config.toml
head_dim = 64
rope_fraction = 1.0
attn_scale = 0.125
parallel_block = false
init_std_up = 0.0237
learning_rate = 0.00612
lr_mult_o = 2.0
beta1 = 0.9
decay_shape = "linear"
train_tokens = 487000000
max_steps = 14863
Each number is 50 + 12 x the weight over its row's rms, rounded and kept within 0 to 99. Layers, rows and columns count from 0. The size before them is the row's rms in percent of the matrix's.

# v: layer 5 attention value, 256x224, rms 0.0678, rows 58-63, columns 112-167
# o: layer 5 attention output (transposed), 256x224, rms 0.118, rows 58-63, columns 112-167
# q: layer 5 attention query, 256x224, rms 0.0648, rows 64-85, columns 112-167
# k: layer 5 attention key, 256x224, rms 0.0658, rows 64-85, columns 112-167
v58 100:71 52 47 48 40 48 37 72 59 56 45 60 51 49 40 26 53 35 42 44 42 58 56 42 47 50 72 45 60 42 50 49 58 72 73 44 49 30 39 47 50 67 56 43 64 59 44 37 41 58 38 65 56 25 42 59
o58 103:40 34 53 36 42 34 68 58 37 15 57 22 41 42 48 59 60 59 40 48 45 41 26 58 56 70 45 60 54 38 35 28 64 45 49 28 61 45 41 52 42 24 58 54 29 48 59 29 61 47 45 59 65 39 40 57
v59 106:69 60 40 41 48 58 53 38 35 58 51 50 58 59 51 53 44 61 58 70 43 37 62 39 64 33 50 66 44 38 44 61 40 53 57 71 59 31 39 52 64 62 42 33 70 53 22 54 27 46 58 42 41 52 42 47
o59 103:56 69 70 51 57 40 46 38 48 48 36 40 37 52 56 38 30 35 46 31 49 55 53 35 54 45 51 60 52 42 49 65 51 52 57 48 65 32 23 53 70 55 78 38 42 41 47 50 29 57 46 36 43 42 68 56
v60 104:59 41 53 27 46 65 48 70 65 46 75 54 51 59 46 71 54 44 22 59 40 39 51 47 63 40 44 68 53 32 54 56 71 61 71 62 52 44 59 38 54 79 62 64 38 45 42 58 53 55 59 21 58 53 45 56
o60 100:58 32 64 57 57 52 64 21 46 47 81 65 50 39 31 56 65 55 35 57 60 63 42 46 55 48 34 34 24 56 52 42 37 60 53 51 61 45 51 58 39 43 41 48 46 49 50 40 68 58 46 33 34 39 46 52
v61 093:75 45 60 72 52 37 50 81 49 59 80 36 62 37 67 63 46 33 58 49 60 29 54 41 53 44 39 40 51 67 58 35 39 45 49 50 60 58 50 29 52 43 37 42 78 47 35 38 33 61 45 47 46 74 57 65
o61 094:67 60 46 38 38 70 28 55 54 40 45 46 52 40 60 53 50 58 56 43 50 71 49 32 25 53 35 65 47 38 44 50 67 70 89 26 53 54 68 55 65 45 44 43 39 70 38 37 54 49 45 54 48 35 33 59
v62 100:68 88 52 57 52 52 43 69 39 65 35 53 61 67 54 57 44 24 54 51 31 41 54 53 52 33 64 44 62 57 62 48 31 38 60 52 36 49 48 61 55 60 51 67 63 68 27 59 64 64 51 52 46 41 59 41
o62 098:76 13 42 43 53 66 55 57 43 74 61 41 59 40 47 52 50 48 38 63 62 21 43 61 55 31 38 48 46 40 64 59 36 51 47 12 57 47 57 28 47 34 49 54 35 58 58 64 55 51 37 58 39 63 46 47
v63 097:49 56 30 78 52 33 48 51 82 62 59 54 26 43 31 41 63 77 58 34 58 49 50 49 68 63 66 59 60 31 42 74 64 58 53 44 82 60 61 72 63 66 47 61 79 69 32 39 55 47 55 44 49 33 73 47
o63 097:31 59 59 55 43 35 54 38 40 36 28 49 49 40 71 40 38 24 49 47 50 33 37 52 47 68 38 46 45 47 36 48 44 46 50 51 60 52 44 48 70 45 72 47 48 45 40 46 39 57 49 46 55 53 47 61
q64 085:81 59 53 48 54 57 54 38 46 47 39 49 70 43 40 49 49 50 43 57 49 37 58 60 58 44 43 43 33 78 50 52 51 36 38 47 64 62 67 51 67 24 44 34 57 61 44 40 85 40 68 40 41 61 32 49
k64 094:46 37 58 49 46 44 53 65 56 49 46 42 38 57 63 28 39 62 59 48 61 76 55 59 54 62 47 47 56 28 42 76 28 60 59 79 26 45 59 30 34 47 39 63 49 58 71 63 32 61 53 57 63 59 53 42
q65 092:46 75 40 58 48 69 41 51 64 62 38 57 33 47 43 39 52 60 49 46 32 60 46 56 76 62 68 53 42 88 54 47 54 65 64 69 56 37 58 42 40 45 35 43 49 79 34 53 47 59 53 36 50 44 43 51
k65 095:58 72 49 39 48 46 42 47 44 54 37 68 66 55 49 35 42 36 40 45 38 36 57 47 48 44 54 65 60 62 80 31 52 50 54 38 57 69 45 56 68 60 54 57 39 38 56 44 74 52 52 55 34 36 50 42
q66 095:41 48 63 52 58 60 60 38 52 73 46 64 62 52 32 43 64 66 67 31 62 43 30 30 56 23 40 58 56 45 52 45 54 74 45 63 38 59 40 66 61 65 57 56 29 33 64 61 57 47 54 57 52 60 39 42
k66 086:49 23 38 72 32 78 27 46 54 55 39 48 58 51 49 41 37 61 47 47 52 53 46 43 51 37 71 43 42 54 65 51 29 31 39 55 58 67 62 35 43 54 48 39 55 40 42 41 31 58 42 86 53 52 62 34
q67 092:69 32 50 59 35 73 43 29 35 42 47 46 54 47 40 38 29 48 37 39 75 52 47 44 45 65 47 61 52 30 58 49 57 56 47 37 54 71 27 55 59 15 52 65 53 45 49 27 57 51 30 42 60 28 55 54
k67 104:41 61 30 45 48 43 45 62 54 58 49 48 51 59 28 46 55 44 54 40 61 47 27 48 35 45 25 54 53 41 53 40 57 51 49 54 40 35 48 65 57 64 65 32 48 53 47 52 58 37 51 40 37 58 40 51
q68 096:50 59 66 63 63 45 43 52 56 74 60 51 64 47 48 43 42 41 55 52 62 36 56 35 57 40 55 42 46 36 43 36 51 41 41 53 60 59 42 64 60 52 37 53 39 57 32 50 77 52 59 55 59 48 30 48
k68 096:71 56 50 20 58 44 58 36 50 51 51 35 47 40 44 51 55 49 35 64 41 56 41 50 31 44 63 55 49 64 50 67 53 36 63 38 59 48 54 68 54 47 40 51 60 61 58 45 48 48 53 67 77 50 70 44
q69 097:58 46 45 59 33 30 49 32 45 44 40 71 44 45 39 42 53 21 33 56 60 53 46 60 29 49 33 60 28 54 59 41 65 44 62 52 33 59 37 57 45 29 35 48 34 27 70 63 39 38 72 37 65 60 37 42
k69 099:75 35 28 34 74 47 37 63 60 42 31 44 59 52 43 42 66 42 35 52 59 51 55 47 30 59 43 42 60 70 43 52 67 29 45 23 42 50 60 45 36 43 59 48 47 56 52 61 62 76 63 76 39 25 54 64
q70 094:57 47 74 42 56 56 45 45 32 67 63 34 61 73 45 27 42 63 50 64 43 57 55 24 50 24 83 57 47 53 43 36 36 55 22 64 43 38 58 75 48 65 60 61 53 50 21 51 50 48 38 41 69 51 27 37
k70 092:51 63 61 62 51 34 40 59 35 43 44 63 44 50 28 37 54 65 70 60 48 31 51 45 44 68 54 47 45 36 35 44 60 55 56 61 58 57 56 47 29 54 49 49 33 38 60 35 38 63 39 37 63 68 80 58
q71 097:41 74 41 25 51 44 37 44 62 49 59 53 94 63 59 44 46 63 30 38 37 33 38 49 55 34 27 48 33 49 50 42 41 60 57 37 61 64 55 45 50 70 39 57 50 38 50 27 44 51 53 37 62 43 15 45
k71 098:54 30 60 41 38 58 78 45 46 49 60 50 45 67 52 32 54 38 44 60 29 50 78 42 40 65 37 45 61 76 34 34 68 71 44 67 58 42 57 62 70 56 58 61 44 65 44 51 53 51 47 37 62 55 53 56
q72 100:69 60 57 45 62 42 37 76 54 49 47 43 49 41 36 50 68 58 55 56 33 73 38 60 47 56 56 44 37 52 14 57 86 53 31 64 68 44 43 46 59 42 47 61 65 54 45 40 43 37 40 47 62 45 53 31
k72 097:53 41 48 58 54 42 40 66 36 40 43 37 42 34 81 40 58 40 43 51 79 44 51 34 59 64 42 51 49 61 19 26 58 50 59 42 61 66 60 77 26 74 49 45 70 49 55 48 35 48 47 67 50 59 53 43
q73 097:68 65 48 56 38 66 52 35 53 69 43 39 57 16 45 26 36 60 81 67 30 62 48 39 35 43 45 54 49 45 55 65 52 64 45 68 53 47 38 50 57 64 51 31 38 69 23 66 60 70 47 56 53 55 45 45
k73 109:36 75 48 25 68 46 48 44 36 50 49 66 41 49 67 52 41 48 34 52 62 35 51 57 46 49 28 42 74 45 83 56 57 34 62 31 54 62 58 72 56 58 47 64 50 52 64 63 46 53 32 61 42 39 55 47
q74 093:74 76 76 62 58 49 55 52 61 57 65 63 68 34 48 60 48 43 77 44 57 22 54 70 43 37 76 59 43 45 35 44 49 47 67 40 27 57 56 56 54 53 63 56 64 71 57 43 29 42 66 52 53 79 51 32
k74 094:61 50 39 44 35 68 38 79 45 42 69 77 48 48 40 30 55 33 65 70 34 57 21 49 44 42 65 64 37 41 40 44 65 45 52 41 69 64 57 31 55 51 36 52 49 43 51 68 71 31 43 63 48 51 69 62
q75 095:72 54 54 46 64 46 56 53 50 31 56 52 59 57 49 70 74 25 34 50 50 52 52 30 62 65 66 65 59 65 74 35 41 42 44 56 45 43 30 40 41 56 74 38 51 45 57 39 41 56 50 49 52 44 52 70
k75 103:52 67 49 56 24 36 56 40 36 40 39 54 67 49 38 48 42 53 64 39 37 54 61 53 58 59 63 59 35 70 34 84 46 65 47 36 47 40 77 53 62 46 45 54 42 58 45 32 59 36 78 53 68 43 72 37
q76 103:52 33 80 46 48 35 53 50 67 54 56 49 51 55 48 46 67 49 77 43 46 66 27 49 63 55 58 61 38 49 33 33 32 54 41 55 61 51 30 45 54 69 43 50 85 52 52 37 60 64 48 41 53 63 42 63
k76 097:60 55 64 36 56 42 47 49 39 69 53 45 45 51 44 60 50 53 45 58 49 39 27 61 45 33 68 55 59 50 52 45 50 42 45 57 79 69 79 43 55 43 43 40 48 48 47 77 75 32 49 59 28 40 51 26
q77 092:52 53 45 47 65 39 58 59 75 67 53 50 46 54 46 53 48 42 61 48 40 49 59 68 53 57 56 52 40 39 59 60 52 56 54 58 55 63 53 48 39 49 52 55 66 48 52 56 46 44 61 54 35 57 79 62
k77 098:56 37 30 45 52 61 58 55 66 27 42 37 48 71 41 20 46 53 33 66 60 51 53 28 64 54 45 56 55 30 47 34 39 49 24 63 45 66 42 62 52 46 44 21 59 40 58 66 33 51 37 70 46 54 66 57
q78 094:38 62 41 49 52 41 40 61 50 45 46 39 50 55 38 59 65 61 76 60 63 66 46 48 58 33 54 17 50 54 54 37 54 50 40 44 50 41 43 58 26 48 25 66 53 50 23 50 61 51 63 55 65 22 41 45
k78 104:50 39 27 63 66 46 33 36 45 34 37 55 44 49 80 35 43 78 48 37 50 65 43 43 52 53 75 44 45 53 58 51 48 54 58 48 18 25 50 63 38 52 52 53 44 43 40 40 46 42 42 52 66 57 53 45
q79 103:48 53 63 53 58 55 66 62 50 46 48 49 42 46 38 43 49 49 53 29 11 39 48 49 48 75 30 73 29 56 58 53 60 53 53 57 56 53 45 55 59 45 50 48 52 57 32 47 68 50 60 56 51 26 38 43
k79 100:43 28 54 59 47 28 55 46 60 37 62 44 57 39 38 45 58 56 48 44 79 48 44 21 48 64 82 29 42 41 46 50 64 50 87 48 40 41 57 50 53 58 42 61 46 62 47 43 45 63 51 83 62 39 55 57
q80 096:54 52 52 33 38 44 41 40 41 61 43 59 41 52 45 36 51 63 54 49 50 54 49 49 65 44 49 32 60 42 16 39 28 52 44 15 65 38 72 48 61 56 44 36 64 51 35 45 49 56 30 49 43 41 38 53
k80 098:52 67 52 71 54 36 59 47 34 37 31 63 65 60 52 55 45 21 56 53 55 44 56 63 47 60 46 27 45 45 44 56 51 36 59 39 73 55 68 57 67 47 59 29 62 50 59 43 45 68 60 60 77 67 45 55
q81 097:57 35 42 54 51 52 31 46 62 57 64 54 40 38 69 44 69 52 50 62 52 54 35 39 47 42 52 48 44 55 63 51 40 43 54 47 30 44 55 68 56 39 61 52 34 63 52 71 48 48 39 56 48 70 37 59
k81 097:56 59 42 43 59 41 45 56 44 43 56 64 72 44 62 35 47 59 40 49 41 69 29 68 29 31 58 45 30 32 48 44 57 50 46 76 58 50 49 62 61 66 44 51 64 33 27 45 49 49 65 73 58 34 33 49
q82 095:43 55 31 55 51 68 38 47 41 49 67 66 46 61 20 48 36 59 52 57 48 56 52 35 82 57 77 61 56 33 62 58 56 47 69 45 62 63 28 66 88 44 42 49 41 65 61 41 45 51 56 59 66 57 57 65
k82 101:49 52 71 66 53 64 75 63 47 51 61 37 42 34 46 43 30 65 52 47 47 57 42 24 47 52 34 38 54 53 47 52 59 54 61 67 44 53 42 41 70 38 62 54 56 79 58 46 45 31 71 53 43 48 33 63
q83 094:63 50 60 53 51 71 57 71 36 35 77 33 54 53 65 76 41 52 53 44 73 43 59 59 34 54 53 62 63 55 63 55 50 63 56 41 56 33 73 36 58 49 49 64 42 61 43 72 47 64 53 41 52 46 32 44
k83 096:72 36 48 47 42 59 42 41 51 41 67 62 44 49 43 64 50 59 46 59 41 35 33 51 78 52 52 39 74 29 71 73 62 46 50 61 36 33 48 54 46 49 37 59 22 62 37 42 47 57 55 49 61 52 44 41
q84 091:71 53 61 58 53 53 39 55 59 46 61 54 45 42 49 50 45 49 52 34 43 60 46 39 39 56 21 55 43 67 71 60 42 53 31 83 44 68 41 46 65 64 42 59 51 54 56 42 61 38 48 18 62 41 49 70
k84 093:44 39 46 62 59 63 61 48 49 53 55 64 46 33 56 47 32 62 55 35 68 58 62 58 59 65 65 67 42 38 64 41 58 62 48 48 58 67 56 34 58 61 46 65 53 45 36 57 37 65 64 56 72 46 55 43
q85 097:36 34 52 60 35 74 37 52 60 42 47 52 59 45 56 51 54 46 40 40 43 64 61 64 50 52 62 48 71 28 52 30 39 47 39 40 54 64 40 65 45 66 53 40 56 37 50 40 37 45 66 25 57 51 47 68
k85 093:33 45 32 80 56 64 45 39 29 60 57 42 49 76 64 62 47 60 42 46 53 53 48 53 64 65 67 34 58 54 53 53 77 44 28 27 46 65 31 60 58 20 65 43 40 87 48 52 50 56 60 58 48 35 66 59